python train.py --n_layer=11 --head_dim=64 --vocab_size=2048 --attn_scale=0.125 --doc_mask=true
Each number is 500 + 40 x the weight over its row's rms, rounded and kept within 0 to 999. Layers, rows and columns count from 0. Numbers have three digits each. The size before them is the row's rms in percent of the matrix's.

# layer 2 MLP up, 448x160, rms 0.122, rows 402-447, columns 0-159
099:467440521560388491538477457532442514524501484573563541463538536457509519551531449451491429501461520541529460524508547487577441545529489487519585443477475512551505504598498499486414509579484513542466464440536519500530478530467508540467518538454526463496526510511524472520542543567573505524462527507570475463465546493521456513533510490531463475472545482576487516512495545467462455435566453513500487511475527434472530511492589505612499516523502473485530544526510466535560465464582519
097:511461407549566527477546478542530519448550483478499475489545578473526573451469496527460543473496505474429572543521499472566497455517492508531487497408493484543485434573513512545502467466484570527462455437457435560487538496576404479483422520444502423501427496492509484491530468565508478532506435500520556440540557563442498553469503534485566503552482480405532516508513458448475535536469444484500554445545492476510474458495509527515448540496500552501479509546535512490465459500478497
106:479523534496511492520415512498481463472476468463527591510397429543517475511457482540535520494496522475456472553498522512443528556529556491535533547475475464508625576519460464474486521470476531499473501485506405503517404525453539446518458486520538451484548525482511473435529460497419506528547460507445542556504516467528435536513523524512537522557519460505490461496481474474515498472488454479505435537448423507506498513474515530480479552510543516554465544401482518557459553513519641
096:481485461537449454526431538464522431459530503497536537511497502555467483555549574476463488512570450515553546434519481469520412526429457479534536522499561498501462498507489508507501476499468638564424484526491477480472486456509450563478536448545474452474553574540447472499504484533529475585503507562456451488547485571507513435516492509576463473538531528515434536516509479513508447511518486548472482455535564512547509483425556528450497512575542534524468494519495528466453443484498582
095:472523480547584510517411465550530483486469455487502551517536495506405471571538583509466440455503477454508461483530492435511466524459525464424439511441472544402495517554438429527471491506454464475475482523496495525417534495542548502512562603503516455462543491491532419541524488529523492507446459429495496511521552450446487467559541474486496460513492513522461485492480454474373476471475501526493501504483527492427476466483445557512427556497535491557487502464457470536496548510471529
095:488561477544469490475537531477500439544494511439457500469527532513544497511470518560445476547553461532472500445484656457451541509505499525530483450473493443463492451546538513509467516474568484526501498471444535567485446558563474529515560543507408591530464521486451461492469481476496508481587588528494533515478492480520532538570441532474494564533461505475479525512452501542552534468479547503561492538517430469465510520567478534533456463459509462470459452457495461471571499464464580
088:486459490499547450482478535547496526520584535571432440578452530440475485482494533466495541517412497458521454539509434510518560443478569448532534481583483451532580491469502531509567445498489565491509470474540514511487439534485470548492505521483471503548509533433465504475505540553553516558537478446538477574508479448483487452498509514443511526494550510532478458494463434499403522458488503480501568524544375531506467436520466523487481419527482544519538516496470495579545520526550503
090:550481484460473439522496505456513503449468549417528557535486491488511489504427494469485554521452420492492508582463535493494487510541465428528554504482507533496604576467456530546508454461516505524548532492502471565562474525539444457486466521603555476520399572451509505492536526531521471511437534483503528509510464508474438517565540478506513500478527463490444495506420523407490520451536548387475418472513495563473491482535503441532504487527511524539469522490449501519520502520548411
091:468523507507568554481549454473517551491482525463576590544486488486589566561494469518499504533454542528474498489485503444450465462518468509451544547506461519500470576473484563534475508591503488512460466482453506458578605487526562525470557487509528490480525493551481507526570496517525421495403522512503528555551434506461477461495503500422527531459460472551498510453473466509476417521534533406447517471488457526491498551573537519552460487575499519447522549539532503463446482472513525
125:550517499457495456521595466502450565582482456432447535553505487499574492546475443539489547500558496491444548549407542482542445436445496475508463501534533431527538507489564422586531513500453513490518528451548481507453483556430457563550466554482498511493472564492475496522466502432435513518526522514472503470412466478516523498489430506538518509434574550560453495528500491543454541539500502463470480546476480489528501497498496507508474509447517555494468557524554551504469431463496577
105:496462452487520524577480477476528496485493552495493506546533475492488450484559431463529458462547454479414553489549510546467516476524484420473433451441406466429490460429499502536474514459421455508479482540546478561548523409533516478557477473486553507476510570455505498485464537538571477484503447517457463486514550444474510456539480509506457543472504502577491525570533533452545546478532521486537465493526596522491528424517483470479483494439497567534565548511492408479509500436464548
107:578464490490404507447596531519540467546491518417521450526453482486503501539506569558536541413448558571488516470511438479557491535478477462418551463449480520515489464490475546468531527496532499529527504460557533480512482529437494492499460458526517522498433495568455568456588533494537528526466523504499504505515541539427458553540547493466589515484491554511455505525528510534450437509520463524555524513551541447442526420481453446469501544499488572538533536563479477509491471534458523
108:523538443492495511458501535571520528481546510510491474457433482505531438512527551530504492449511598535512530495528442430491498426600558446445539482533540454485526471432507509489547560519482442471522552450528459495469461551449554495456473533440567479495568570546511486494527528562531452405495540509497570479489534430483486524499487513535523468452542446521497524498532568460548430520521517499502500515480515411458487510570468515516552439504475553492561537519516549549529498536580536
093:440517530499484591503541508499459493422471480482437513424526473548497500538540525494437518463534499601510526506557502537492477535563556480442578496504580531470489461464580539436565476511439495491518464518522523497468491502558597502526517470543486522544512536457519541517455505555491482512558511500457547598434437552491489535550505478484511531494485475515439465442562438466497542451451483506479500507398584517523517455567514539476541540466524503522512556506559448495505472506491561
114:599533459488487391521526500526578460519552506546517500508426506529535443485455543492448573486507463422518482505464452498458488435485511452564520453465483515510571506503536501437554474550494499609500425550416532491480522500502550565551481508539498518514460416539531391525512534457492446522527495486452513489528449483443488529542494510494476480545530544555505509485570511538480504498471419517506444485520538521481456549557515488472521495473532543544529471482394538495491536505474461
099:497543474459557541531472531529501579492571576495458536488520536503553525521469480479458570539527439478446591524500517565552542472426526498425559568507524491474464479591468577492518509511477498494458456420503491496474478555401520547513536524379530581460474451527548471563469501545520578471531498519484534552563445521462447542484497531533495519534439498411508472532466525558494479559504534464497525525496511512506443510571491516505486516516519509492501493532546511460512451492475506
105:466471510483504465522529524446506513557499520508474514526455458437590508525531493486541569490485546507609452535479546543416543458509507498526450550440457483503478565511468505547527554473452503509467454516559560483575483412461507502497491458440529461571529492525535494447521409453517472506453496501536485539546476560466464526551565526458493511393529504474482506512428519489578553449498438518485459466580542484511463475511491529472526519540531519535557510536552481609512502533532482
087:464457529499489548540464509523545421558454506521488456456466457452480467443481448458608469470474507424474495515642538485543523518496531501434493526508430499479486512488480522451514512525458520480571472495496468446432520466462510421580516508504497493506502466552458502482528508432524572486533497525537544522429512473502522510456501527502567450508567508512490503434488511528490471536426439486447518484550429559499520531510582482521461462492551504506439562511447502539569504478551410
102:514476533532449536552578545499476500551495513527420517453546516551435497556526419490498507473391544467467518504505533522544577530563529572440473474519494509537497466569442545532536446484464485463504469462511530488503488494503472451544430504501441529492452504514493453431510432437521417510522485459530423542560511505486525444529471408457568589482509504547542439500505436481521525534474552487517539392528513544498488467528519521526501483541537465451505512470460566512506467495534505
100:474513530516522402472523484502437634551536531557510571508484533515543478495507464526470534539432497540469503528529571445502576440489569500507538495514487534493509505485535569465598496549506540522466516496499443530439507524538451500466517488539481480514468530481504499539451427530515467541497493461463545457532515527466457517501498457466451468472497513521532513467466490504473506543468489521509535508482515563606452455501567507428572471451499449479431427450489476548404503467501391
095:529524480424510406465499503501558499488529549510453517468489502504484451457413542485610503488500532421503498427524507521512462473462552531513394530491460449519461506499496505492481524553564513485566582445426470479465480481509505404475476561537502460558583471575479465552478476489555534480504462506515509485510433471590569453495511540534510445529536489492464421417447499537498501510509484460594506525559493529545514509488513505514486488532454499446542490467564478490504453502536479
111:459504529487512500480512511533513487473455388504554507432520503538482514529530521446432547519492542490542630465522594474525522508500499435452465546467482494547433472533481484492511540533570486511566504484377501549474504475500472505509532463523451523502448569584540451481507489524508535507483550557481514475460434525524480527416536427517565520520428557465508441517477572495532531570533497569496613463505470521491525520551469467507472496524449482492480528507506520477480500524425495
098:498424466457531501536499474496529484494539490476492514543526454474508460455477496457618442443447453458484426543548468520485500525508485560499541490498559492521540555453465470493401458447442608540510499489526462448536553456502459561513510465463449533487449508444537517443546462532525472532490516509558448490484500540466495491551443449492476485461550536573564476481385489534501481526521547509470511475469454501505511482489526504472588570513558426494518567466527512421549504476498452
099:468495517533540494555519456591470525441519482519519458495475486457528558441506500497527549520469556491517430464561434515458493501415494579472526535446477513447487498470518500503509474524453622527512530469494526497510526521461428541517460468533539447484485496420470448555524574501508526473517516433527535443458510520572578446523490525552481519498486523470575468488521470519456486493486498540524483484525577551546504414483595536549496579463512402539549537484466470513482523504432536
086:436446545503425552483479454529538528469427516474600505516446497487420532485528471471485522505449474512469513464457477525427441498470522494517464447518480556490466552523516528452510462428428569569449448548483493519518496546480461516415485457484568531487515498476511508534565515532556390476583472494503532475505525525532570487528541448544487444440511519529455519514551514545443470447470501433558526477497563471599512465522522517527482488506449434538522473467540432499530515487502501
109:528462551428480492571574483475482563457432475408487439387473515453459479418500507514491489527480507447453548490507483490517557519483546469433502583507446563513502499459457493569492524516477495473534494544548491507493421505463501505444521562446538465510509565527490506552481495536471506497556527467415479524459551530474540500467513530584470515548429498507519566497546474503493502456472462562518447475561557533531477529548554433540499502522528491536521463467446492514434453591500497
106:473543496515554472442462417470536515532519550455541434499543488509548507508508508476466502539492533478475487504477441522445529524534431510511531567513504489521504548537504525571487526526488553467450523471437527465507483518488484447507544435485449542453432552537607493546582437488482547402501447435460475420471545460539502472449469469506555519486516519535521553539471457523512495596416471498508501490496471550428540554473434474471497559518463560553430490503521500480483525552525428
101:516505496538488519584429501489500545526514480471439499456554580468512489472506511540425512462415513533528545530513464432499496482530499518547541424514515527510476444493506477453546510467444566523476450550532467534505479501579517556527506496466466512511443503420417468435551531478560556554576513453477571613490511526520507507481506509552539468522494516504518589414557547463473529536495449502521482460500442477421494551488522512488488515543474533491411577497522530488506524566453507
101:508538509499497511572484402546543436446498491527511506481506491471463511478548507529481510501482425484468541490529483466503472455564494417570476488513617462495473485540516607469537512458539482519528528484475416519563614500481539488509573555502527520435465506524540464490492508538535442524495477542522435548449493513509500478566520514463516412593556482480458460447536449445524494437541483495492514516534531481477498569522512508416473564497533433538457513503489457482481467566529531
083:512526408494539495494567533515442489517469434468447482511449472517455450499486479543543474577568497520544439520501495476458537451532565559477530500531453523478473489496560525492488506540473523484466500507521532504505379553575502498494454529540477412626459531443449445569480458485537490490434543521496444492503544496447586503515509532553467485485503415553453505503410474508451494429508503513504481505554508522479525502485512534481500470539481457521458470571456498508552575456505443
091:463461457483494454499421532479408506497567436502483533535489475487495448479496471536480517523445507513500468409482550536577474571464584494508582547572457482493512484447530494535525508424542457488461465517473449535462462517510541460444418483513539549518514465509560609469539545512459557487585429567467485506522483499463453550489473566439519505541499487538500475528548439524482533521472517571484452485493510469477548590482500475521495466476526447472533496528466496518511465492445579
092:506464555456482517529495484441510441550445547477498501532484414571474475444510523499500591498431474554458426499506453569524530502496451472570478525490564417486504513480479478506492511487497487498534463495433479450532495469572507476450505465489461498555492516471537456531475532516537479548475456503446444564517472438521483487529468490561495473513503449559527494447489542495553507450499535523442431382480480500496393476444554544548635476587498497522472488466485508541506496517521482
102:464479536433525497529509429449474519497509488514530538456561467575500528611484514483521526502495496553478526524512376516414464517495474487492440446509521514491501516504440492525475492513491467432527441501477568531479530499479529479533453504569492478441517556578532468512471581522456517531482441517500528516527597555477434534459491531542552530526529496547388540443546477447483482455463439470440535489432501567530534486492562489485496518452454566553503475542544504546507469513546536
098:475529437492496546501493477598474467453412493500541516554385517537402553435474473519499548440488528508467529510466430591543505424511527542524521525509460454573444450589465497490456534456476497541473535514555568532484526510462483514525520478532494482442488487557530503439510513478489490461462457498539477491455520483498475504452448477520537525513449465538476537476444462599501536434419467554540555420460499526503501460517486520450502549468442508434527536483504492552510512514496524
092:577464478483508498444505491505527551448556520543498493467501495437467453498479492552487524461496461532551486459479522548520539466453487499477570515465497496432562404469504526421480495456521510510485542445451476470575518477434529510510498563455466514477432514445490486489516503460528530421508562445455486460468592537522479501485518506525645514449546505512476524493546504497490504591489441434607442438500458461485468541522524514553555515478489540544562562507434557512516495510511482
104:508481411496504524468522558533551492448530556535494535478460567532448535499460548505417488553505515512513500497467545476481548520525468450493474515489548480502500445524572474621510522491496494531509532461451475565468488505519428523501531516481477533505401577549510513514412504479465564479483442529492559423541431532402472496507506478476409528538470486475472536594559479539439425519539528502541528469537519480471471481488438519515478442500507507503525488495542517397535523451529452
091:491535472421556496475527531512516551524513435465559498493432496496545488557554477467515468488506494540513489438451476516446453528435516540541458505491462485477505499470537468524425506515501584442511553480630493453484521474495448474440496491497462524526514581497433494587539550490448473475586537452431487528519458426577477544506501444575498528437525578571453415543485515456524546498477429485426496496530535505546466527477453464509516515510458562509498496513494524496478494507542521
116:485476550507511503502477534575521504498488498573548495420545510522484547526445446532468498555467505523436521563553485482520501496494566494526521516475502533498512520465451507490473493544491441444600538447453511468544443545492493440462535514462534451546532560578575517502521530514445489434456460543504481508493470468482581521579526448539483580504517535521526521526515511401495515553564524545431480498500483524424439421514552466432509452523494535438484500389493483482474475504430495
110:488442519473470467492450420390465496524484561465438521484473466516579497470511571487513515524471512473524494513516495483428501451569536532559491518511510535541491542410555458523496481503459567529526556559506506423485486548519504528448513500456569494568523466515508487481521427501518471467501544471514509586548511500507432518473490502557394512460483502464457525482463550493506490466455568580514526507479475537529468562444544472413567509539442557496451479568464521460462496542442462
097:535510505490442568538491477475594437551469473495469481536508459494450528560559470473505539529453467489554492509456494579489480520519482556516486513454588481425476461579442550538465509473567459482502492549504466528503555549512519518528598475530527509489493471562477466520454503442416484480461500478513551499587419515458505467507538569546505482498532461538567518476540458480521530536491519535523486514498431515500427463525502438429478549407543446503543502443477471539513561484570477
083:452492518455476413478535547446476463508492443443590485514503431493526476495508509422428475498443509508450527484595455490565497533411446487494498535516499509500480558464451488439500491519468588464542469479497563431494553538448544463571549506439488458512502567471451510458488547531531515539518521482560498464532480580476530470535509508563482455460551511505513469491483476511533500481550475466479469605430477518502517596535610491448466425457513496458520492494476513496495502514500480
100:478442570469502395512479472486505558512555489532529513457466447542525427455488506445444481427505478486515537470445570515504478504436560487426504490495500521520517481569569476458530493577517418486497457514483522422506414558504562536490471525468481550482505536551577561496442528504452487395449448522538462459439439502477474492496556463471446458597471491542484438495532458528490536490496499544480496548492552468484531458514518506522517479511444516513518500582470482452452487470477523
096:508461536504503543515468446598514519524455498443491476462515501502486440491550457489537535530439540555496465544416523398504447442481559548452530505473429497490515530479533463457475544554516531555428511500455467526597500465507552501526470511543570459490458517476513533557476488513525517522472519504551491471487494518501455460487473432510550523464453521446496492602510522449452469510476463547520514481427508505520494356543455508436499427481538518512508478462492500554493602558522487
108:502486601437511557462463460493487472514530549533455562451459400530521486423465502449502435487511545469476485478556510517513466469513579483458477470437540484590534503496565449565467439504495442437468490482498510502425462481540508512555525615475493506518487463519493450499540478505450499506450513414501534468537420491446496427537524488431494461525478474442483533525521543479509494507438508518544437528478520539509532616556514524457547488526532463533474447484499484475559497518506471
101:504474456501498551465546534541582518410538524495446470422466500527523489399474499483478479478496528571462498475503511553497514456498531493468520424515513515523551542548517511465470560538514538508493479488473514452544416532494498510486527452435538508474520537501547517623535502560524514558492542496473510549489483492517546509519461529557464417427505504498539564527568552473462489544516503554527542516479582424484447574536501522517425560546462534543438483460526559485552452544466555
103:470500558509469511478482553552453449530485467499502526466461523453412474503506535454438531511512469466590539545575531483495495511546471493546496501510451478463509518505538508458468420542511522414538518507474501418451516486513519521485472487520462514538456466437458532542474479503514467522485538548436517594527483518543475558544539551532557500500506459464593488507512504503455548538566561557353446488428484512482530559445554453480498475547503522511505423493438483541553505498506429